config = dict(
    n_kv_head=1,
    init_std_down=0.0,
    weight_decay=0.049,
)
Each number is 128 + 32 x the weight over the matrix's rms, rounded and kept within 0 to 255. Layers, rows and columns count from 0.

# layer 5 attention output (transposed), 64x64, rms 0.119, rows 1-31,33-63, columns 0-63
[[ 42  97 131 173 110 104 102 162  47 163 125  83 169 156 157 122  63 133 106  94 173 130 182 193 101 171 123 108 128 108 100 110 140 121 114 123 156  41 160 186 134 101 162  65 169 123 110 151 164  97 136 130 151 135  88  55 159 119 171  96 197 118 164 142]
 [153  72  79 156 109  85  89 148 143 131 147 168 165  96 182 166  87 137 143 136 121 103 150  56 161 162  88 131  77 150 164 109  86  82 174 175  81 134 120 130  94 120 102 100 116 183 120 163 152  74 169 146 152 159 169 141 132 118  85 127 149 142  96 165]
 [ 98  78 152  90 155 157  87 145 172 131 126  86 127  97 150 115 186 109 149 123 135 177 108 210 120 112  76 137 143  94 141 147 177 195 134 139 114 124 127 148 121 126  86 109 123 117 132  95  94 115 165 139  63 161 102 122 178  82 138 147  98  82 136 149]
 [ 86 146 199 140 119 185 112 143  94  90 156  74 126 137 129 102 154  94 135 191 108 113 151 199 102 151  96 123 118 182 157 160 167  92  78 156 105  91 100 153 118  79 144 135 131  18  85 134 165  69 171  89 129 152 157 161 102 117 163 132 122 132 106 142]
 [167 146 128 212  92 119 121 138 101 120 105 175 157 116 164 189 113 121  77 170 122  99 124  72 197 110  31 101 115 191 102 118 118  82 140 168 163  71 149 104 171 124 127 119 139 109 151 164 182 113  52 171 169 108 197  90  73  99 154 128 114 125 136  44]
 [139 115  68 125 123 114 153 165 154 142 118 161 128  69 149 143  91 114 153 120 134 170 146 116 167 104 133  74  91 178  94 128 129 178 167 157 138 130 130  73 122 126 141 140 158 150 187 147 162 141  84 181 127 112  82  93  91 132 100  77 154 106 129  89]
 [135 150  74 145 153 155 204 148 153 129 191 153 116 116 131 135 122 113 109  72 164 120 171 164 131 170 180 127  82 118  91 164 138 167 142 122 163 113  90  85 100 167 131 120  94 144  71 192 138  78 182  91  95 150  44 124 105 141  96  79 126 107  82 134]
 [ 96 145 155 119 172 122  77 103 114 106 122 162 136 238  95 125 141 133  69 156  95 133 104 105 131 163 148 191  99 151 140 122 143  77  91 109 136  68 115 139 168 134 155 121 101 168  40 144  79  75 180 101 114 147 152 150 150 129 134 155  96 135 131 165]
 [ 85 101 165 180 103 135  91 110 117 153 153  92 156 169 127 135  24 113 114 149  94  96 140 142 192 171 127 110 151 124  52 129 170 121 115 127 168 109 105 132 157 111 144 162 217 103 162 149 180  86  75 100 134 100 122  75  72  74 180 113 160 142 154 145]
 [119 177 130 148 124 166 181  78  92 166 131  77 133 130  98 107 125 116 154 149 150 106 130 255 112  64 122 110 101 180 123 113  78 123 126 128 142 134 168 103 111 115 185 156 172 137  92 158 188 124 164 102 107 102 176 104  89 184 136  98 126  69 113  94]
 [129 108 156 135 107 118 195 237 122 116 125  78 111  84 134 120  58 142 143 124  92 116  78 151 213 108  94 132 190 136 160 147 134 133 181 138 155 157 142 122 123 122  36 101  88 152 180 127 136 124 123 160  83 135  88 118  63 138 139 180 148  31 132 130]
 [133 146  78 117 131 113 150  96  84  78  98  95 169 113  73 130 154 145 117 177 116 156 128  77  97 109 134  95 145 192 132 121 121 126 102 133 112 146 132 108 146 201 184 164 191 108 160 155 169 174 135 129 156 111 113 129  55 153  90 126 122 111 115  86]
 [107 115 128 184  55 118 115 168 142 133 152 112 164 114 212 143   5 170 238  55 150 121 100 170 133  92 212  69 151  74  96 121 101 178 119 165 150 196 158 150 149 149  32 161 110 104 148 168 109 131  73 147  77  88  98 156 136  97 132 136 174 122 143 139]
 [107 116 123 158  84 138 118 100 103 158 200 136 129 126 198 132 133 128 101 109 169 135 139 125 141 106 134 116  99 180 123 114  80 131  94 127 145  56 134 132 109 191 180 111 138 122 104 153 172  76 131 145 175 116  88  49 122 139 138 114 142 183 155  98]
 [141 151 181  78 133 129 103  95 156 145 122 181  98 148 104 116 114 156  25 125  96 119 183  79 194 160 100 167  83 134 193 113 163  91  95 180 128 193  93 184 118 151 168 194  71 165 120 110 138 123 131 107 109 138 125 100 134 131  13 135 107 132 104  94]
 [101 128 145 188  96 136 154 118 119 123 150 125 133 167 147  91  81 139 148 103 108 143 141 107 125 102 108  90 137 133 145  85  93  54  71  62 135 131  93 136 138 139 108 191  71 169 136 124 132 140 177 135 112 138 194 217 164 127 105  67 126 176  94 170]
 [119 120 208 160 166 147 105 143 138 177 138  73  90 155  16 117 131 100 146 155 181 118 146 168  84 150 111 153 117  40 144 148  81 166 121 164 147 171  83 210 124  61 154 101 160  78 101 167 126 128  38 146  26 128 132 128 172  70 184 132 136 159 112  84]
 [107 137 181 194  76 152 213 148  77 171 162  73  88 150 165  64 173 155 188  70 160 161  90 188  96 126 121  42 192 112 118 137  94 107  96 146 132 102 120 174 138 113  63 120 134 119 160 132 111 154 118 134  99 123 151 199  97  57 102 100 153 121  95 141]
 [105 123  99 114 153 133 116  61 135  51 195 154 138 143 109 124 154 127 159 122  99  66 103  47 169 122 140 147 159 132 149 151 148 112  92 127 117 163 150 140  77 161 171 123 129 196 100 198 154 115  86 112 171 121  83 118 124 185  93 167 140  99 124 109]
 [157 169 127  83  83 149 165 140 135 162 163 115 124  98  94 106 200 108  72 110 161 110 126 126 149 103 115 104 138 113 140 166 181 182 154 157 187 100 110 133  77 177 189 103 149 109 113  95 100 119 109 133 120 143  46   0 116 122  91 188 117 166 141 143]
 [131 149 129 109 119 137  90 124  87  91 150 156 135 165 109 121 132 109 136 128 130 128  91  99 106  88 211 132  99 172 194 170  92  90 119 183 115 132 158 147 141 156 144 151 103 111  98 151  57  92 116 138  75 157 164  74 163 128 150 190 136 161 102 106]
 [130 126 166 111  93  89 123 130 114  93  87 144 160  85 130 137 134 139  80 156  97  73 172 130 149 158  76 162  98 113 168 141 140 122  98 146 121 103  92 164  90 130 164  78 119 145 166  90 172 142 211  85 170 143 125  83 155 133  80 132 147 128 166 119]
 [108 112 168 204 128 190 163 174  80 102 103  78  98 177 111 106  82 120 160 115 142 100 136 140 107 116 103  92 153 115 148 155  71 124 109 110 131 130 128 167 182  56  95 157 102 122 131 187 182 110 125 162  84 124 186 179 154 103 143  74 138 123 118 139]
 [129 155 140 113 103  94 127 115 209  82 134 140 100 197  65 126 113 121 106 114  94 115 122 101 105 122 163 184 119 143 175 129 125 130  98 109 144 114  95 133 121 159 127 146 172  81  88 120 120 165 181 102  98 188 112 159 171 114 121 137  90 175  85 154]
 [ 98 111 124 115 146 117 154  83  94  79  76 132 206 113 112 105  91 113 213 105 138 143 143  93  76  93 176 116 156 181 117  93 110 137 153  66  97 192 149 157 138  44 130 101 142 150 166 174 160 116 100 124 130  66 198 194  90 173 193 101 149 121 135 143]
 [143 116 148 138  90 159 100  96  86 164 160 115 188 196 143 102 135 178 108  91 131 109 110 159 160 148 157 130 121 105 143 166 102 103 120 103 116 111 114 158  96 164 128 123  86 137  75 169 112  60 122 106 131 105 153 145 158  78 104 142 122 133 164 161]
 [118 135 141 131  94 148 128 122  65 123 140  80 128 149 113  77 130 119  91 172  82 126 107 222 110 126 230 160 138 150 148 112 147 146  97 143  72 106 115  87 203  94 122 101 187 164 179 122 175 100 200  81  82 176 148  85 140 167  66 134 171  77 106 140]
 [115 128 196 142 128 217  73 103 128 154 109 105 130 155  48 151 143 149  38 179 106 115  89 147 198 136 127 158 127 104 143 105 133 100 160 120 108  85  99  89 134 117 100 127 162 126 133  90 158 103 131 132 158 126 171 108 166 115 126 160 116 117 131 140]
 [115  96 131 127 171 195 106 116 121 153 137  38 139  46  71  83 234 108 163 191 171 100 172 243  54  65  99 125 212  98 166 123 137 247  52  98  98 124 125 151 122  61 173  70 154 105 102  74 134 158 183  87 138 130  97 119 169 163  85 108 110 138 160 167]
 [154  97 119 123 144 100 190 147  98  94  89 107 118   0 131 131 151  90 198 186 123 147 186 118 198  96  62 103 123 182 113 172 174 139 148 125 156 112 158 109 106  78 153 154  92 105 190 135 116 136 128 179 157 152 143  79  86 137 129  38 137  87 138 118]
 [112  65 137 155 141 138 136 101 163 146  77 148 102 104 135  80 120 119 132 139 146 115 147 106  84 132 210 131 162 145 107 120 134 113 119  97 148 104  96 151 191 131  79 152  89 123 132 183  66 178 142  69  99 106 153 190 129 143 130 105 156 190 126 146]
 [181 107 143 114 146 184  92 132  93 103 109  75 138 113 132 143  75 143 104 190 148 123  90 142 150 117 165 135 145 112 127 123 152 103 122 177 103 124 131 139 137 177 129 153  47 132 129 124 121 139 116 140 120 129 158 202  96 125  79 105 107 128 103  88]
 [ 98 126 121 157 115 123 132 124 105 174 147 130 120  91 108 125 123 126 103 133 122 136 145 132 154 136  69 146 130 143 133 149 145 128  81 134 141  76 177 115 160 113 137 137  75 151  87 154 129 168  88 140 117 140 119 146 110 205 135  99 113 112 121 137]
 [152 146 143 147 126 168 114  43 176 115 114  87 130 172 141 111 163 162  83 117  98 180 125 123 130 106  81 144 121 144 148 113 124 153 123  90 103 156 150 165 106 140 127 115 159 111 166  84 154  93 131  71 170 122 146 130  83 169  89 168  99 114 123 128]
 [133 115 136  97 103 131 149 130 109 128 146 164 125 123 147 160 107 159 100 100 150 113  81 158 114 121 129 177 118 112 113 110 114 140  76 149 142 128 144  89 156 144 109 128 129 151 156 155  89 145 121 115 127 148 124 119 164 100 155 135 139 130 123 120]
 [103  91 153 213 126 128 115 152  71 130 115 158  97  68 172 165 112 146  95 147 132 142 129  91 178 128  83 138  81 142 180 133  90 134 174 100 150 102  45  95 181 156  99 123 173 146 107 140  72 111 136 142 122 145 126 157 168 120 159 105 133 143 122  75]
 [134 102  99 151 193 111 116 158 122 148 102 125 101  79  97 109 158  94 147 133 120 131 182  85 179 158 153  95 115 143 131 163 134 130 144 151 154 128 128  90 109 124 166 156 121 106 133 144  64 116 108 182 155  97 100 142 110 160 103  82 170 125 117 124]
 [146 150  85 103 112 106 152 132 154 175 116 127 134 109 147 138 107  96  98  77 118 152 135 163 118 182 179  89 103 149 107 170 150  74 131 157 167 100 169 183 106 133 127  77  44 108 118 142 120 135 164 152 131  86 116 147 112 164  91 106 125 160 112 148]
 [120 170 157 147  81 147  98  94 129 142 126 113 147 192 176 168 128 143  70 145 133 154 102 128  84 175 110 141 108 143 138  84 136  76 122  83 119 105 119 195 149 134 105  72 128 120 120 138 170  90 171  99 153 128 111 126  76 158 123 163  61 132 114 142]
 [181 132 114 173 115 167 171  58 143 102 122 110 139 108 185 110  73 130 138 110  76  98 140  81 190 109 152 105 163 138 138 126 152 159 125  83  91 127  77 214 120 188  76  90 184 102 154 115 134 132 117 135 105 168  93  57  79 136 122 138  88 149 176 149]
 [119 128 135 129 122 113 141  81  91 135 128 191 106 130 110 127 105 162  69 130 109  94 117 151 150 129 175 163  87 131 141  59 120  89 127 180  95  82 174 154 131  83 148 138 143 165 117  99 115 142 105  72 185 154 219 196 179 101  61 137 136 102 168 117]
 [147 139 105 103 124 132 160 153 117 128 126 161  93 100 112  90 100 146 200 116 142 109  75 128  93  89 131 140 178 135 128 127 116 192 163 114 140 167 121 134 178 153 135 111 159 112 158 111 102 131  66 114  92 110  81 125 124 122 127 159 155 138 132 126]
 [120 157 120 169 138 102 121 177 171 137  92 132 136 112  71 184 174  97 186 160 103 133 120 122 132 110 141 152 139 115 141 158 127 118 154 117 155 116 126 116 141  99  74 107  98 129  79 139 114 154  86 175  83 142  92 127 150 127 128 103 123  95 127 145]
 [100 110 114 176 119 157 199 138 109 108 112 135 123  73 152 122  71 139 200  95 159 117  86 124 117 120 152 149 165  99  76 113 103 168 106 128 126 136 144 126 156 162  58 169 155 142 125 119 129 152  96 160 112 130 136 169 123 102 139 104 163 122 121 133]
 [159 127 112 155 164 110 123  96 172 105  90 115 127 118 121 123 168 100  79 139  61 169 144 109 184 143  95 134 132 152 179 126 164 133 154 162 126 115 126 139 108 111 128  97 111 133 118 104  81 144 156 118 158 129 107 147 150 145 120 102  93 133  98 115]
 [162 143 142 110 123 170 115 118  96 158 160 191 152 173 145 126 137 128  64 140 158 128 148 101 137 160 141 162 114 129  90 156 115  83  55 122 129  72 116 174 140 130 101 136 168 124 100  84  98 123 181 103 199 107  98 104 146  96  98 128  86 141 126 116]
 [126 155 153 116 162 135 163 114 152  88 161 109 142 151 114 111 100 152 123 141 149 131 170  93 102 116  96 108 136 125 112 145 142 140 123 172 150 110 168 118 132 100 107 172 103 103  64 124 141 136  78  81 108 135 140 128 137 120 160  92  73 142 141 174]
 [142 142 166 119 150 115 126 144 150 111 138 116 135 166 113 114 115 153 136 158  82 143  97 127  88  96 113 134  93 154 118 149  96 125  72  83 110 153  70  81 140 135  95 166 149 152 139  71 119 120 155  86 142 163 201 134 150 146 130 133 104 105 162 158]
 [130 137 162 114 150  78 153 137 114 121 165  94 129 153  88  84 131 138 146 170 116 124 128 149 109 146 157  71 139 124  83 167 146 152 124 171 127 145 124  86 118 100 165 161 104  87 124 137 100 159 131 125 128 140 163 127 110  98 110 107 131 119 118 146]
 [133 143 110  86 118 137 184 141 117 127 184 135 112  83 163  92 130 134 211 113 158  59 146 158  92 100  86  90 143  92 122 123 127 182 124 113 126 171 184 101 139  98  70 145 141 131 113  89 198 194  57 144  97 112  95 110 120 126 183 134 159 120 147 124]
 [185 170 128  64 126 147 133 101 174 187 142 106 144 139 110 119 139  93  73 144 119 123  81  98 138 154 123 145 125 121 146 146 159 100 149 139 148 106  86 192  79 139 154  94 117 141 116 111  92  94 166  97 138 139 125  60 122 134  67 186 128 153 161 115]
 [ 83 118 170 105  90 124 132 138 116 153 103 112 118 139 155 119 104 103 126 128 156 135 124 160 137 152  85 165 143 123 150 115 129 127 105 137 140  95 101 153 152 113 110 124 146 162 112 106 162 116 157 112 179  96  96 134 109 131 145 142 152 105 131 115]
 [124 153 155 118 124 183  54 155 168 146 177 115 168  85  80 160 141  98 155 127 155 122  59 137 140 117 114 137 143 169 144  91 132 159 165 103 115 147  99  86 116 107 138 117 130 131 112 137  92 122 108 111 111 149 154 107 173 118 107 150 136 149 153  85]
 [116 106 144 181 133 166 128 168 136 107 103 116 105 128 137 141  71 170 166 164 139 109 102 135  83 116 130  90 129 167 111 141 114 124 146 184 100 144 100  66 123 119 121 175 132 136 111 140  85 134  98 150 107 167 175 164 176 107 126  90 133 125 106 118]
 [115 172 172 105  70 147 136 144 160 132 113 126 105 149 144 120 104 146 156 121 121 136  77 177  77 101 109 142 145 108 115 119 126 141 123 105 120 155  89 138 143 136  80 126 135 123 141 112 154 141 161 127  75 140 107 120 138 113 146 177 112 144 111 151]
 [100  68 152 149 144  85 147 120  93  87 174 135 129  75 130 113 149 159 153 102 112  83 160 114 142  92 183 104 153 138 142 129 137 158  80 154 116 163 201  80 137  90 113 133 127 146 157 119 152 152  81 119  92 171 142 119 103 107 138 142 129 120 143 126]
 [141 135 173 110  43 172 137  84 117 165 135 105 172 183 175 158  77 133 122 118 144 143  99 115 128 140 160 137 149 127 106 113 149 104  92 124 113  90 120 201 119 162 129  80 116 122 111 144 166 119 140  78 162 153 135 102  82 127  88 145  90 121 126 119]
 [148 144 138 125 119 154 141 159 123 149 111 181 128 102  99 145  68 115 155 172 125 149  95 116 124 153 209 146  88 145 119 132 133  99 147 138 111 124 131 120  81  99 145 116  90  94 135 110 104 104  81 131 147 156 138 158 124 111  76 133 144 151  96 150]
 [130 133  95 124 141 161 128 117 156 139 131 100 169 137  99 156 123 155 121 164 126 157 127 140 129  83  85 147 114 131 161  85 160 112 146  87  66 114 115 128 141  99  93 124 181  97 190  96 163 101 101 103 114 155 116  85 172 110 118  83 150 110 155 176]
 [119 123 116 155 137 158  71 104 169 106 132 122 123  91  71 181 188 126 144 203  90 155 147 128 142 111 125 144 100 136 138  87 131 102 141 128  79 158 164 116  51  74 184 162 154 137 131  99 101 143 139 106 161 148 170 132 152 123  56 142  99 123 105 129]
 [155 102 113 154 175  96 154 135 130 141 105 147 110  66  78 138 159 114 138 144 120 116 188 118 194 125 119 116 126 121 136 173 147 132 135 166 171  93 157  89  93  83 119 173 106 111 133 127  91 134  93 153 136 131 140 119 152 111 116  69 131 110 142 137]
 [ 74 124 155 139 119 122 109 183 116 110 114 153 110  96 138 121 118 134  86  57 137 147 169  97 144 161 139  64 101 168 120 169  92  98 170 127 180 124 129 151 100 112 114 135 102 120  97 155 136 106 136 150 151 156 191 169 110 158 135 140  78 168 125 111]]
# layer 5 attention value, 32x64, rms 0.113, rows 2-31, columns 0-63
[[101  92 123 158 145 155 108 118 175 136 101 105 126 106 107 131 115 178 152 194 105 104 176 141 117 123 134  99  98 139 104 115 172 105 113 145 198 132 113 123 171 143 105 140 174 129 105 122  92 102 102 144 153  98 111 148  71 179 186 135 157 127 110 119]
 [163 122 124 108  77 134 148 125 111  27  84 104 134 117 110 149 127 124 164 108 125 102 149 117 102 135 127 135  93 122 126 138 208 154  84 135 137 117 157 111 126  71 146  98 122 116 139 150 132 158 174 127  62  99 140 133  84 119 133 143  87  88 170 152]
 [ 83 145  71  80 100 136  64 125 107  85 111  98 129 122 150 126 166 134 154 148 129 170 133 135 125 104 113 131 108 102 125 124 138 121 164 117 116 133 167  66 127 139 189  81 131 136 127 148 189  95 117 129 170 136 127 151 145  94 112  87 167 117 129  68]
 [157  85 175 187 178  71  90 109 215 112 118 168 138 137 122 114 163 176 158 202  71 142 125 111 113 102  98 144 108 158 139  72 106 138 191 119 130  83 103 155 155 140 174 113 117  64 168 123 143 150  91 171 129 136 113  90 165 114  70 152 105 126  83  89]
 [138 166 160 136 121 136  81 134 143 175 109 130 138 181 176 119 100 116 113 137 139 110  97 135  70 147 136 121 148 105 106 100 162 151  95 151 148  79 101 179 160 158 121 119 109  97 130 148 142 160 148 119 139 114 130  92 109 148  87 151 132 156  88 161]
 [109 174 101 122  95 130 138 142 129 110  95  84 124 154 110 176 116 127 126  78 135  96  95 125  98 132 137  96 124  82 101 169 170 166 164 121 111 120 111 181 101 128  82 118 139 168  73  62 156  39  67 149 122 115 102 156 110 141 107 145 231  98 124 132]
 [202  75 138 111 172  88 139 119  84 112 160  92 118 150  82  87 147 169 185 126 103  87 123 118 117 139 157 102 112 162 119 136 132 149 105  75 144 191 165 110  93 157 170 122 167 112 109  87 118 125 101 173 148 153 115 110 107 148 125 138 129  83  83 105]
 [118 135 122 153 111 105 104 110 130 144  82 146 121 159 128  86 103  64 113 136  63 143 146  86 186 125 115  96 149 181 111 151 150 187 181  95 167  53 126 186 103 183 163 136 133  96 109 177 191 194  98 125 139 131 115  80 144  96 191 132  87 180 198 111]
 [ 54 194 102  82 183  95 169 117 125 191 146 109 143 154 159 152 126 129 146 112 169 143 130 116  74  67 108 174 111  73 134 150  98 118 127  83 166 135 171 185 139  62 176 133  93  52 100 120 144  70 123 158 152 200 130 133 139 150 146 128 134 115  86  61]
 [124 156 144 152 108 162 150 130 140 104  84 152 122  84  92 193 119  77 113 137  93 113  49 140 162 101 128 170 134 125 157 111 208 124 129 125  97 110 148 121 178 119 145 145 227  79  92 205 104 137 158  92 113  95 117 134 135  86 123 100 129 122 171 108]
 [152 154 127 138 138 159 149 119 146 201 177  89 117 155 186 108 128 143  89  63  87 162 127 133 170 145 143 162  59  80 101 109 124  84 139 117 100  99  89  85  95 156 146 116 149 102 146 152 115 109 140 159 147 119 114 106 131 134 111 129 101 129 133 118]
 [146 116  91 181  72 176 101 132  93 142 136 118 147 114 117 239 100  65  91 166 109 150 172 137 110 115 139 136  91 164 134 149 105 129 133 156  50  40 112 229 162 119 113 175 142 105 107 183 131 136 156 123  98 119  89 175 162 169 161 111 123 162 154 109]
 [136 124 101 188 162 108  98 131 144  83 126 107 173 139 177 104 121 105 155  96 103  97 148  98 129  87 108 103 151 109 153 111 132 173 190 134 136 123 151 110 152 122 105 129 101 107 126 121 139 154  91 185 130 132 123 105 118 155 119 144 116 168 148 119]
 [115 137 117 124 147  38 138 119 143 146 143 181  99 140 133 125 123 111 148 195 101 135 139 119 107 112 140 186 180 162  99 146 134  96  25  67 159 152 130  61 152 156  75 137  69 156 160  98 204 119 116 161 149 108 123 168 106 162 123  54 108 149  76 135]
 [150 111  64 130 146 109 158 131 143 128 126 103 182 134  94 188 125 136 127 152 185 128 161 128 136 140 125  80 129 121 122 163 129  91 151  87 165 147 145 107 113 171  62 149 113 129  97 142 158 138 124 117 184  74 135 103  95 161 135  93  82 144  92 125]
 [ 94 157 149  85  87 209 118 123 151 136  93 187 120 118 129 133 149  60 142 136 163 122 167 139 173 109 132 163 114 176 205 121 102 133 131 135 204 129 110 145  89 151 155 140  58 186 130  95 169 107 125 160  55 121  96 161 109  51 127 131  50 160  82 135]
 [100 138  48  81 122 220 173 118 140  81 134 158 164 146 155 184 138 100 120 113 155 108 119 142 127  84 125  62 135  89 148 138  66 148 190 151 143 117 130 154 135 149 130 111  84  71 147 139  83  58 162  90 184  36 117 118 111 102 152  89 135 103 107 180]
 [ 88 167  73 132 121 168 108 104 152 113 128 161 138  90 124  84  89 130 113 110 121 112 123 115 104 181 128 208 117 144 158 133 120 122 129 128  74 151 107 102  85 130  97 155 164 129 115 201  95  86 142 131  84 221 145 109 116 154 177 107 204 172 150 131]
 [127 153 193 104 149 125 170 123 118 119  95 130 152 150 179  73 120 158 111 103 114  66  55 132  92 101 139 117 152 147 111 124 128  91 128 116 125 112 123 131 124 102  45 124  79 185 132 149 114 113 114 161 144 154 120 175 199  30 150 125 123 103 220 127]
 [146 100 115 145 124 146 114 122 116 176 113 109 140 162 136  99 128 134 135 145 148  81 163 144 109  91 131 184 116 161 137  92 106 123 121 145 103 206 163 133 121  76 160 111 111 114 120 158  65 124 111 166 141 140 105 168 136 129 109  96 112 169 109 120]
 [109 150 183 193 131 134 135 109  97 135 117 148 136  82 146 124 151 135 144 154 119 151  41 123 138 135  91 132 112 145 128 139 136 129  94 160 176 137 105  64 134 158 114  92 134 118 171 115 125 186 122 117 143 117 157 154 141 133 144 119 151 121 144  91]
 [157 140 114 149  48 178 117 119 144 183 144 153 148 109  76 188  99 103 136 176 152 173 137 138 165 113 110 115  98 155 152 102 121 164 141 109 164 113 160 139 120 149 140 127 120 143  99 114 130  72 102 130 158  86 110 125 164  95 119 125 119  99  42 133]
 [136 112 168  72 123 170 149 137  89 131 138 155 137 138  96 138 138 124 128 115 119 150 156 123 182 100 119 174 109 100 134 160 150 122 107 187  91  96 128  70  89 161  85  86 123 210 104 136 136 134  93 145 155 127 129 140 124 100 111 104 110  97 125  65]
 [ 96 125 119 101  97 111  82 132 149 129 180  99 117 123 134 113 111 160  78 123 149 166 142 109 122 165 102 150 107  77  99 140  84 120 119 133 180 172 153 132 101 145 153 148 189   1  93 123 138 167 148 117 102 187 123 115 110  72 199 114 138 186 103 177]
 [168 103  99 140 122 118 128  99 124 208 104  95  98  97 115 154 145 162 118 112  88  95 140 123 108 123 119  53 147 112 133 166 110 145 143  95 137 111 162 165 133  96  97 158 131  91 153 143  98  97  91 135 145 169 105 162 129 126 173 143 155 136 106 146]
 [ 75 111  39 162 131 129 164 140  89 177 106 144 145 151 173 127 124 143 125  93 129 168  70 147 124  73 128 163 115 110  80 153 152 175  58 127 183 140 141 154 135 183 169 100 132 131  98 187 100 124  70 139 167 132 101 166 132 124 123 114 146  78 140 121]
 [137  97 113 170  99  78 150 128 124 153  93 173  82 128 111 139 139 135 186 143 174 148  74 123 139  61 141  85 130 126 158 124 149  64 123 109 192 109 114 129 105 156 111 109 170 170 118 223 151 110 138 143 136 132 147 119 172 156 115 115  93 163 142 143]
 [ 83 163 117 138  67 186 177 146  26  72 179 125 165  72 166  51 164 149 144  68 208 136 104 127 121  79 119 156  88 112 143 124 193 180  85  84 107 102 123 126 124 102 129 134 116 133 160 126 206  94 157 151 146 137 171 190 101  75 146 167 106 101 136 161]
 [135 186 164  90 106 107 103 108 192 135  81 115 181 181  97  92 147 148 156 100 170 152 113 154 118 106 100 113  78 104 118  99 137 104 144  58 110 133 104  61 172 127 151 142 146 117 109 145 128 179 113  91 154 120 150 164 113 123 139 122 134 134 133 193]
 [156 132 145 109  74  94 133 151 107  39 158 124 100 143 152 139 165 167 134 136 122  85 145 130 128 181 124 163 149 163  89 132 107 180 180 112 164 129 129 205 109 138  99 116 118  93 114  73 102 175  53 116 128 112 134 140 139 156  94 107  84  80  96 147]]
# layer 5 MLP up, 256x64, rms 0.19, rows 0-6, columns 0-63
[[126 136 125 126 141 118 163 116 122 119 114 134 132  61 140 124 119 129 159 130 153 102 150 126 138 136 120  95 166 112 111 167  86  89 113 113 173 146 166 141 101  99 137 117  92 138 221 104 110  61 103 151 154 129 145 157 122 159 162 138 214  82 124  89]
 [136 100 137 117 157 133 128 138  96 120 133 170  92  97  91 148 101 135 127 180 128 125 140 132 169 134  87  74 143 108 144 122 139  99 135 143 135 119 158 121 126  97  82 208 132 145  85 188  77 117 205 156 138 121 159 132 123  69 133  90 114 174 105 131]
 [169  91 129 104 131 210 135 162  85 100 159  65  86 143  77  97 134  99 130 161 165 152 114 215 149 116 128 150  98 110 107 123 121 159 168 110 133 114 146 151  72 136 133 101 120  89 129 149 126  84 169 190  81 159  72  66 138 102  99 128 132 163 142 141]
 [174  82  98 133 117 156 154 201 104 127  48  39  90 121 180 116 117  71 142 139 109 132 122 139 189 147 116 114 171 149 148 121 159 127 108 107 145 120 183 115  89  95  74  97  70 137 166  66 183  73 151 145 160  85 153 116 124 112 138 144 155 147 135 118]
 [164  48 196 120  99 120 162 189 133 120 154 136 101 207 112 126 128  97 165 117 133 137 132 125 171 178 105 136 118 107  95 101 127 101 170 142 100  35  96 118 122 105 157 111  65 160 111 182 124 119 125 193 169 170  98 110 132 100 136  72 123 115 149 113]
 [178  71  51 121 158  74 183 145 103 148 122 173 115 108  78  65 126 108 150 130  68 127 147 132 183 127 123 138 141 145 141 178 104 139 121 145 173 141 163  77  84  98  98 121 114  87 150 132 118 142 128 139 165 127 135  96 135 122 101  79 136  96 171  85]
 [159 106 159 147 117 184 193 113 150 149 103  77 131 113 115 148 132 145 137 157 134 108 144 123 190 119  36 134  72 166 177 126 121  79  92 145 105  86 144 131 141 125 134 165 116 133 172 132  96 115 139 125  96 113 114  54 122 105 168  61  95 138 167 156]]
# layer 5 MLP down (transposed), 256x64, rms 0.175, rows 0-5, columns 0-63
[[144 130 141 146 121 106  96 118 137 148 104 129 125 115  76 162 158 149 101 130 137 116 113 113  66 123 159 134 130 113 144 100  65 117 107 105 129 119 101 126 193 170 127 138  96 151 111 125 176 149 177  95 158 121 133 126 145 148 108  97 103 216 182 116]
 [101 139 127 112  76 155 115 122 129 135 157 152 159 117 116 116 193  87  98 141 107 125 120  96  75 150 106  94 192  95 143  42 119 135 110 165 148  67 104 131 148 129 170  86 179  96 133 104 137 146 152 183 151 106 108 133 160 153 159 167 131 134 115 106]
 [148 142 152 217  81 152  80 112 112 158 124 147 114 138 195 142 184  76  82 135 127  79 128 145 147 132 154 100 125 143 181 115 141 132 147 115  91 120  73 154 175  96 159  85 144 104 118 115  76 161 130  97 131  88  51 169 161 124 172 119  77  71 130 148]
 [128  87 144  97  87 128  98  46 100 163 143  93 167 117 126 114 190 195 101 141 166 154  84 128 119 114  98 157 144 114 133 100 191 121 132 135 153 103  97 112 198  78 125 197 148 122 150 148 141 172 137 161 122  81 156  79 152  81 186 124 175 103  81  91]
 [158  76 120 126  71 191 113 117 137 144 121 106 194  96 138 142  76 207 148  95 139 114 120 195  95 121 148  91 125 104 125 183 141 115 113 131  92 127 224 169 140  82 103  86 101 133 123 111 128 140 143  98 106 140 183 106  60 140 118 128 146 202 119 206]
 [116 182 199 119 101 122 124 131 109 133 139 162 119  28 145 116 147 129 170 138 182 131 145 175 127 124 123 122  65 103  60 109 145 132  96 137 142 121 197 123 119 111 105 106 131  97 156 119 130 110 108 131 150 104 142 135 143  90 161 117  72 135 139 163]]